Weights of a small GPT-style language model, trained from scratch on English Wikipedia.
Size: 15 layers, width 192, 3 heads of 64, vocabulary 8192, 20.9M parameters.
Architecture: untied embeddings, normalized queries and keys, local attention windows, shifted keys, hashed n-gram embeddings, a smear gate, capped logits.
Training: a variant of Adam for these matrices, 535M tokens, 11193 steps.
Each number is 128 + 24 x the weight over its row's rms, rounded and kept within 0 to 255. Layers, rows and columns count from 0. Numbers have three digits each. The size before them is the row's rms in percent of the matrix's.

# q: layer 5 attention query, 192x192, rms 0.158, rows 0-16, columns 0-191
# k: layer 5 attention key, 192x192, rms 0.155, rows 0-15, columns 0-191
q0 112:145109141101116079171139130100144102145183141158110104081115133106149097076108166082147159112144137111133110086114124132100175124129098130143123175095092078137101115113088075123154166135130112139130125082135094141100129117149115147147149140171107145135159097140107183160126137110135128127130156108148127145094154123093147102103109094155129104154157138146094129139155170121149159141098102124141126123162132146127147096154131136106146126132110089130119103161073158111154090138149174117152126140162154088120146128133138129115113148136135123133098102125134123118104163103148100129
k0 098:128165144098117098154140108099106169137148148179123103076130117100108151117163149144153144143153113135137152119168112146126134132140068164124144125100143091114116117098135120115175138113137133166082136108182105148112134113134138124140147144145111151118159142143095153153121113122132130137161094077143143150157143132084119139113139104179122108159137133102120114180097145123163117145151092171110112118116143103107141135134122126101217148111115112116121100126129157097115086130127161116149140117145145138084143113116078141134154109128165149144072146154097149144121094106130098117
q1 137:104110126175125155098143143164156122130089089067120187192113121133088139171127110164094097143161133132111145157146106114124096169111166112092117108133140128128125122125148164120108114156160163114147123167110140134173093137105136117112121122087138123133143123124157109122124105145138142141083130127136118127172127140170111190120117139108127155101110123108123141095139131149093101114137129129117111158105156150173121115103118151162114117117134163094142148103144142139097161134123094165101120155101102169135107150132114137122089124134095133134186150124126138115149073170108160125
k1 098:135113119155139165124165162175153184118141119092121130156112138132146152110116107126092118139124146084088087129135129122108121130116137107120099125175144142139137098155143144121120153121105129092149122144104150133135140129119136104106081065122101123158174146100176109110125114124115111135068156153119144111139135122177150105169122148081159141121113109152106132115115114134090140106149161122137113136088115143147122114152100102168055088084150158122132150118125111137159109115125139113144115134131127104145104171138145143125133123128078105119205143117079120084155121138114148133
q2 102:182089139154113096156183163120143090127153130140135163143098124122120151108073167101087103126117157144162099138152111102120137140121110148109148130154095132140134106140088098123095125119113103129117119104112096097135132124078083101135083178150127145123154140117123099180164143117117133121077140099130114131110121157152167105136132168108142159126101118095120147094132114117135152132163107159144120110119135124174142129155144136162099084131116128118112136124162165092120122108151099126087096118138099158155173108164123097109116163122121091107150121089117108144120114098132156101
k2 112:118100097118101120103154106103156092115126116079133144125085139129126106109102095155090130136145114166129105131131145092135089127082154113083113127113189142119110126153115151150085116109132133123141136154100112104107128152080089104105124103130133091141141107108151146125111169125125105172124121144144110097108149113149132123158094155137153143144117120161150155101130109150101130112066141122099186110087114143144115100114155127166086132110144128137131133138144108145134141108101100116149130127118102165137106189174156127122142173170120108130143175125153117104162185157151129149
q3 143:140124146161099139120181162101127105139120116117128168174111133118084143169118127135083106116136165140140120139154079121107122179088141127103135122149105136129153109112122141149093109148116128097131110148092123112155100122128118139127105134101126163125139134110161091167150111133129139118113168126108152123141120174162129124097122152110135134097086109112088167055152139136123151123136113112120100128106137140158150130128121124153103096138121154101107175141159179109100140165141082141131101167122108155136151125148123125100092142146112110126212089113093113140155083134119166119
k3 112:136096130128088111151125083139130111104131143145126117122128097144145153154128158142174130118111120158102084096133122107163096140126107152117133174092159124104117095102116142107127125104164114164127087188121105159132130134190097145102147117112152105180139144145134120097166147139143169126133115141127123123104125161129146136133113150126154120151179117097141121175110111149114150179146103136122103131151107151153107121127142091096151127132091145159076089113112121107127145154165189124157128179117130131098137159197083105158141113129140122102149136124106146103113142101129139121
q4 123:099139135128121087172159109064148128139139113121084140094084137107151099153108096146132142087140084161152091110104177111092126155091150113117107095097191111118118134151144143132136126116129100148151109132139089120114112119129102123107108125162147102131122141132147148105146129172120128157159111116132116149115089148147150137076107149151097091145101136100087154147138109153092131123075138144124140124140144140108134159073163125104142141128144123144131081126097131117121121136132140107154134137131120128121084097170118063125146124120120124158132172137123110170123185138169132138
k4 126:140154156109111107148133083043116147157134127146127139091134137103110125163106144098135151127162117133140142072110119138158135158146136122138149115084151103119152160132101166159173147084161110152086142142123102166090120114155121154138142166164118144136119189129158131132141122138142164134188118120103157126150110172094129129077129092135134096168136135102114139121141133150134130153149105131091129098131150115096135176091136106091144127146127137144108128103099127129123121165153187128167144147144135127123139123170099112133141129131177149135116151132125141171148143144136108148
q5 112:144103121149140124170100080175159124129111117116084129147098127111197159108154119124100119112131112166132107155144171084125127132096140129120105089099109103103140118104146129132108103127147136146160122132155084115127132131151113139127137088153146092121114082140148167113104124117112104166107105105166057163167138124153115138162123134111123113129091132105102121146107139131140129201088113094085130155146139120106124123116147127147143143115134148098158099111117133174128124120128144134143118098150125104103088107146141113125132124091150108117064182143095140107123155153166143116
k5 107:143174125108120118119127092118116143111150163169095134133153123122169151102133109111097116124123112103127109137121144148131132144108083110105106069147174119099151061110171116140108124173109107096135095131120108136139175122152113149175101101125163112105135110155127130171128134158132138181132119110147125148194114156162116119096158107145129113103102108125126137092118129166128136155083114133108115147143091136091133136130128116148176115146091204135118121126126096144131107080118135109133120108102119107108111081152127128106116123126095112102094150087098110128098121105124161147
q6 098:107123096091107117114136112164127138150119137106112132092138126092145138125117168160149110164135156132102100122095138115129178144116125104111140125148131078138132140090120107094131131120129138099167116145136110129169117083126099094168136161104105090113138112130091124126147135158141105151128095132137153160183133083175121167127131141109116171085185150111132095180127169143136169093131077145137085164145156136144114108140096102116145179116118108126168117134136152098080149124131094138090123145156095123105138111124121161149117134175123125139143126131127087101138116150156108126
k6 095:155113149137107077130139119134088109132097154108164116126127164098118160128133160146148129111133135175136138134141114085125101122102113118093099095153162148134130134140128113139150109127151147095119169164131122151149111093117143152200123148135173076145150143131121154099120114156108137133152104125167132114113137125106112123123144140152145154151147123118127113167122155143097151129142069154126096157138156123146092081111119128103130167158120119084092127141094161113139147157140125168078089134147165163123127167153139086158142105141127077133109114164146119150137123155110195128
q7 104:111149153107058132105091119099114128070151157112081181080101132090150150087121148107129135126138126153148110120122162129157163156092181132086146131119130102123130115084135120120091137160160141100173118142142111103152081110112106123100132096108099131113146107113169144129092172157106085124125120148128081131144124144153158127109155128129102134109135101138114149120114118090115134142082107145122148137128149142108114157127114163099111148134137124119180134155135138104128085145105109141150107141105132111109101121150162167110162180136104131133131111118160118118168145158138145094
k7 091:133102134125117079138131147057093138089114154109127138121106127111106159090134137148123129138116141161120137108140136128151168146075158147119159132083134141121114130106143142171142101111167124077154109129135103121142090092129124119140154104120110116140103095135155140107124146076079121146135092120115112119098131172140110135115137124104123106120114080105133155095107118066150102166078112131105118142087126119100133129121157128103163160149097092117100139120149170135121091135172124113173103114154142085114151123188130105137131174132104152123162094133126132125123171125151148139
q8 098:096126159153119090139227146150139123120079094117112126073185166085130122114108150114136111107145132132105124135099127106078119161123099170136124089127156124146132136111122168087145118125121145121115152090101147164130142106121151120127084134110157103132169152131125108109145098145153147121134121092130158130128132150140133129098179110113172111104141173102109096165159131133119159121160131153108100149116102146153092142151162087093123107120134146124089131114086116117123181147145141153075132124122140107147122110134083130138107108135104115108139157132110136149117109130146124134
k8 098:110088143170140148145133112150134116136151101144081115130151140103178123143104148134134131094150095120124158095124130110093104156138132139145104154149148175138111139063117134104114100144087158175148155121132124174124121135127141139139097129085133096140148153161070108133132112142168144126133131122107135130157135112133145122087139121097203125120110148108137099123153154152121149119123128120077105153110120134170097103123193097137086102132137142143089152114103120136158155141111135170123151110155126100136122139154111099145092099076113121100138159082121135120115112129146172100
q9 099:111106165112143096129118154162140132082115123104103164154126130137141155088169157099143105168112141155147119123141138123122134117108151175136152123143070142124105078126132088137154111106133158144132121150128116065110108094142139125104152086109146161141135086142126118089124132136112128178108107175178076124168142119142165143123123150127149181110128106082110111142086162097135125183111120134104119104110179120103090107114103126163167142138163121133123121146145108085124089118101121129143121101109154125119129151117163117106138134113139112105099145163140135108139110165098124106
k9 105:149125158152148108118094108126138111083122135138136163169175134148162133093162135146142136125114144127131109108135118128148126126162083131125121081160098127098106122159134109144119080113102110130183121162135108105149135098141089131144116085149151105156100093151137095084123126107144142144146119138114107151130160126153123167142161133101117124122130135101167129078119151074125146158136118144146072137137180125102124114125123101159138073139123148141093153162090139104163121081152124143141122136131158106160167152119142120123150160098119073125118149135111164147182151120092162130
q10 095:086106143123140077111112124164123130093127125128114175093128109118143144101126131091132117138138104169103122115109158104086201133116166130174107124138146089126139113141141104124089089140116143125149121143112086098132114095133137134115128161170110124104123106147100151146155157110114125136078134095135141134116121134152109107095124103118127117090122106101126090144137160156112138112124092134129076132128135121137140160147117102117160143095144119138179125157106210079132108105095088142129117114148127090094130098108150116148140156161123127174114092157122090146137114150135074134
k10 093:161114156147156146175132152120099133089128101175151161127137132083140160165122114123131141176147113138146119148120144113132099106110154119098120089084126118085135155179148101130116096126073147135132125133148098150090143082149143147136095126152138151089145105129136139136137137127100177131153142119121123165120127134154132125100112137137120117080114123089141127102122187154143123156109105131130112130129096113071133119119115114114192132139123128143127127177082177124143118127146097147156098129169133134110123139161167075127093117077098101147146119152116156131117124110087132163
q11 088:131130147099149134156136132090149144104146123162172085115076127123138124087138107179137113094174143068116146141134121161083125140107079137124111159127143132102132140140128122125163089139159066154143145121093131121067112134148114146104061122152152096150125123147144097125128124121114144142145136164146135157151134169129149159133146146134125129142139193157139108109084125142114117147108122122120101103125134118087135148130139117141142097136119153139120130163120151091156127115167177088127142073098139148129139134105126074155168148143120101101114129139085125115104105140131162122
k11 092:135119096137113113145111139107121133128182090143118123107083099112125128113133136153109085104095118100109145109128154119070098081134134130138132091149145123144156169133106178157164078114173125113116136119151139134076126106147163129114095133133114101143104137121095146130113120133128153114172120121110133149136135164107135141097120098128145117173121161146088163119110138079119138135117130195149137093085136121123086121133144142112117096130148138157079140078161102093139107114139128112145133089095139148135131141122134071138141150148129138144117165149104138183152101148159079102
q12 098:129148119115098136130158127146143141153126119114139119139145148167119133138128102137135138141151174053126147134099094129101109083145135106128102148156089143159127135156112138122122086133139121147103168115078155110173134158101137132107138149125128113130131148126163095130150120108113151047124139114149107139114138099112134138144153093116108141114101108091117111142144149110117132089164162113161142143102144144138138115144130115169112102150116164121131136166149065109127112114113134113142125134134181141153113173170128128157120140145209116142097120189145146177148099165122100102
k12 100:131118182125118143087126135138151171142110131120142144162162110140148084091106086130130134113145165102137136128088114140109128094115160082132090174166113163106152127155137133112136109125098146115131120124133153129164105163109136102112149105117131105135163124110117156145152145112090118102148136122117087163128172102094151130160165090128109126098105141100113127113172131057112140087146137168170166153142131140152121103116128190144074116121127125103139147123146114101138137117125111132115088137124167117125116130105123164138103112130195123127112136151131098160109127192115135110
q13 089:151101103151116099116117160175112102115124121150149140120140081158121113135174105123081079153134147140116138139161123105147128126176161110121145145133117121115101112127095103159147142092150101116154148081122105114109154116144164140140164122142114155137091139160118099142138146116105132164146154115148139116136109108131116163143186158106165145181125115127177098144133131151130095123148126130136100133136161107173152119144098119158118110119157104112163137130170120178167110127107164138160133167124094128140149106139105135103066151086102159105165133113130102094131131114104179108
k13 100:148191122110132124120130089151114124145118119146153124101119096152094086141139108092116133110131128122119124157114154112095127112169141150106129126121110117103159105127129106130101121104117144180173142098129083097110143138140118160114192171120134216128164134136101144125100146157105140135100133105160140086124142074130134130125110144157160107126148109145105106133151138115133133124114109147125141154094132123154086117134117163147156085089206141152143127155135113115111110139086142098085136097100124085111146111111160157092116104143091137143127122118168109108131126107145101107
q14 072:152138155184085135080140118140138120108097117105144151174110126144094145136133124094151110153129184135121145149156092116154088160177143133115116117167093145138174099113101148127083117124153111073150146146131122125120131103114115123124137108097135120124095109114135093120147117122134173125164120152194118113157166105093123125160108110115147133079165096083153144097090118110165141149166111127124162130067117136126137091132143115141123108155124155084127143144146079124132149159149113152120127101092133169127141128125128130130100128148158119116169132140116125119157115154154104099
k14 101:127169124143094174100099174133140162155113162094120106152134128116113128118137119137100104138136162140132171140103114153135140156136170101132088112193088161117148093082105124075124101129148144134161150127088150115159135121109131087148123070095128123148121113081123111112102142115148111104107143137155102106126131085147150135161134100109123157088114115137113110128121118163125151071137172090135151146111099140135145118130130144172102135131173128129184157134136117144140153115114128141092121129110117117129121153100157142128099097141155132121141136112095135102160137173144135060
q15 104:105127121150121113169105124135152135151125090117090108081115152121151141129100130113165151119123096122159151125076145119090162116126139141122109142124135123121138130162122191140125068123123135146108145141102147093165112155096157139088128150116107163124133180175107162128133120107155169073118164103140132123094125129141080127125140107126141116108108112103115133136153129130084118105115128139096128096098111148134131165090170141133101154121121156150116125129100124118132071152117118119123150163135147157152084142117125132185145142155163151133123152165197121153121109178113095111
k15 092:109103147166126141149138147086128124154164121131161134138155161117108126141154116146140107152157136099109127144132139170115125092131125145124091160118090158113110166180113147105085080141111126112136106086107185147122125147131133136125096169091104141124117103110165119141117147090102149132137169144117122164114143144121092120143185117112092108109079154108117123117135129131139126103102181115112103114146147176108148122113129161120090125113098164158128130145123104157175081134077126121150137130120135089147104094085096153145087140106164119133093158121106118172090123121128128106
q16 097:125148123132087151109114130100084109164132148116119130137147125093105178103136107118150103160134117164095128157122146151143124115133130152159109130129141103116067120088150125128130177143168095088157088157131088141127125120118152110132118124110108127103145152100139111095125061117152123145132087118137145090169146117088152200119161145126167106121177103124133141161158177124079152161127102119132098145162126158104122102132126156152158133105085135124134101114114158125112169140128164138110108139120133154126141127112098080101112144122130122121169097121087141124097120138136133091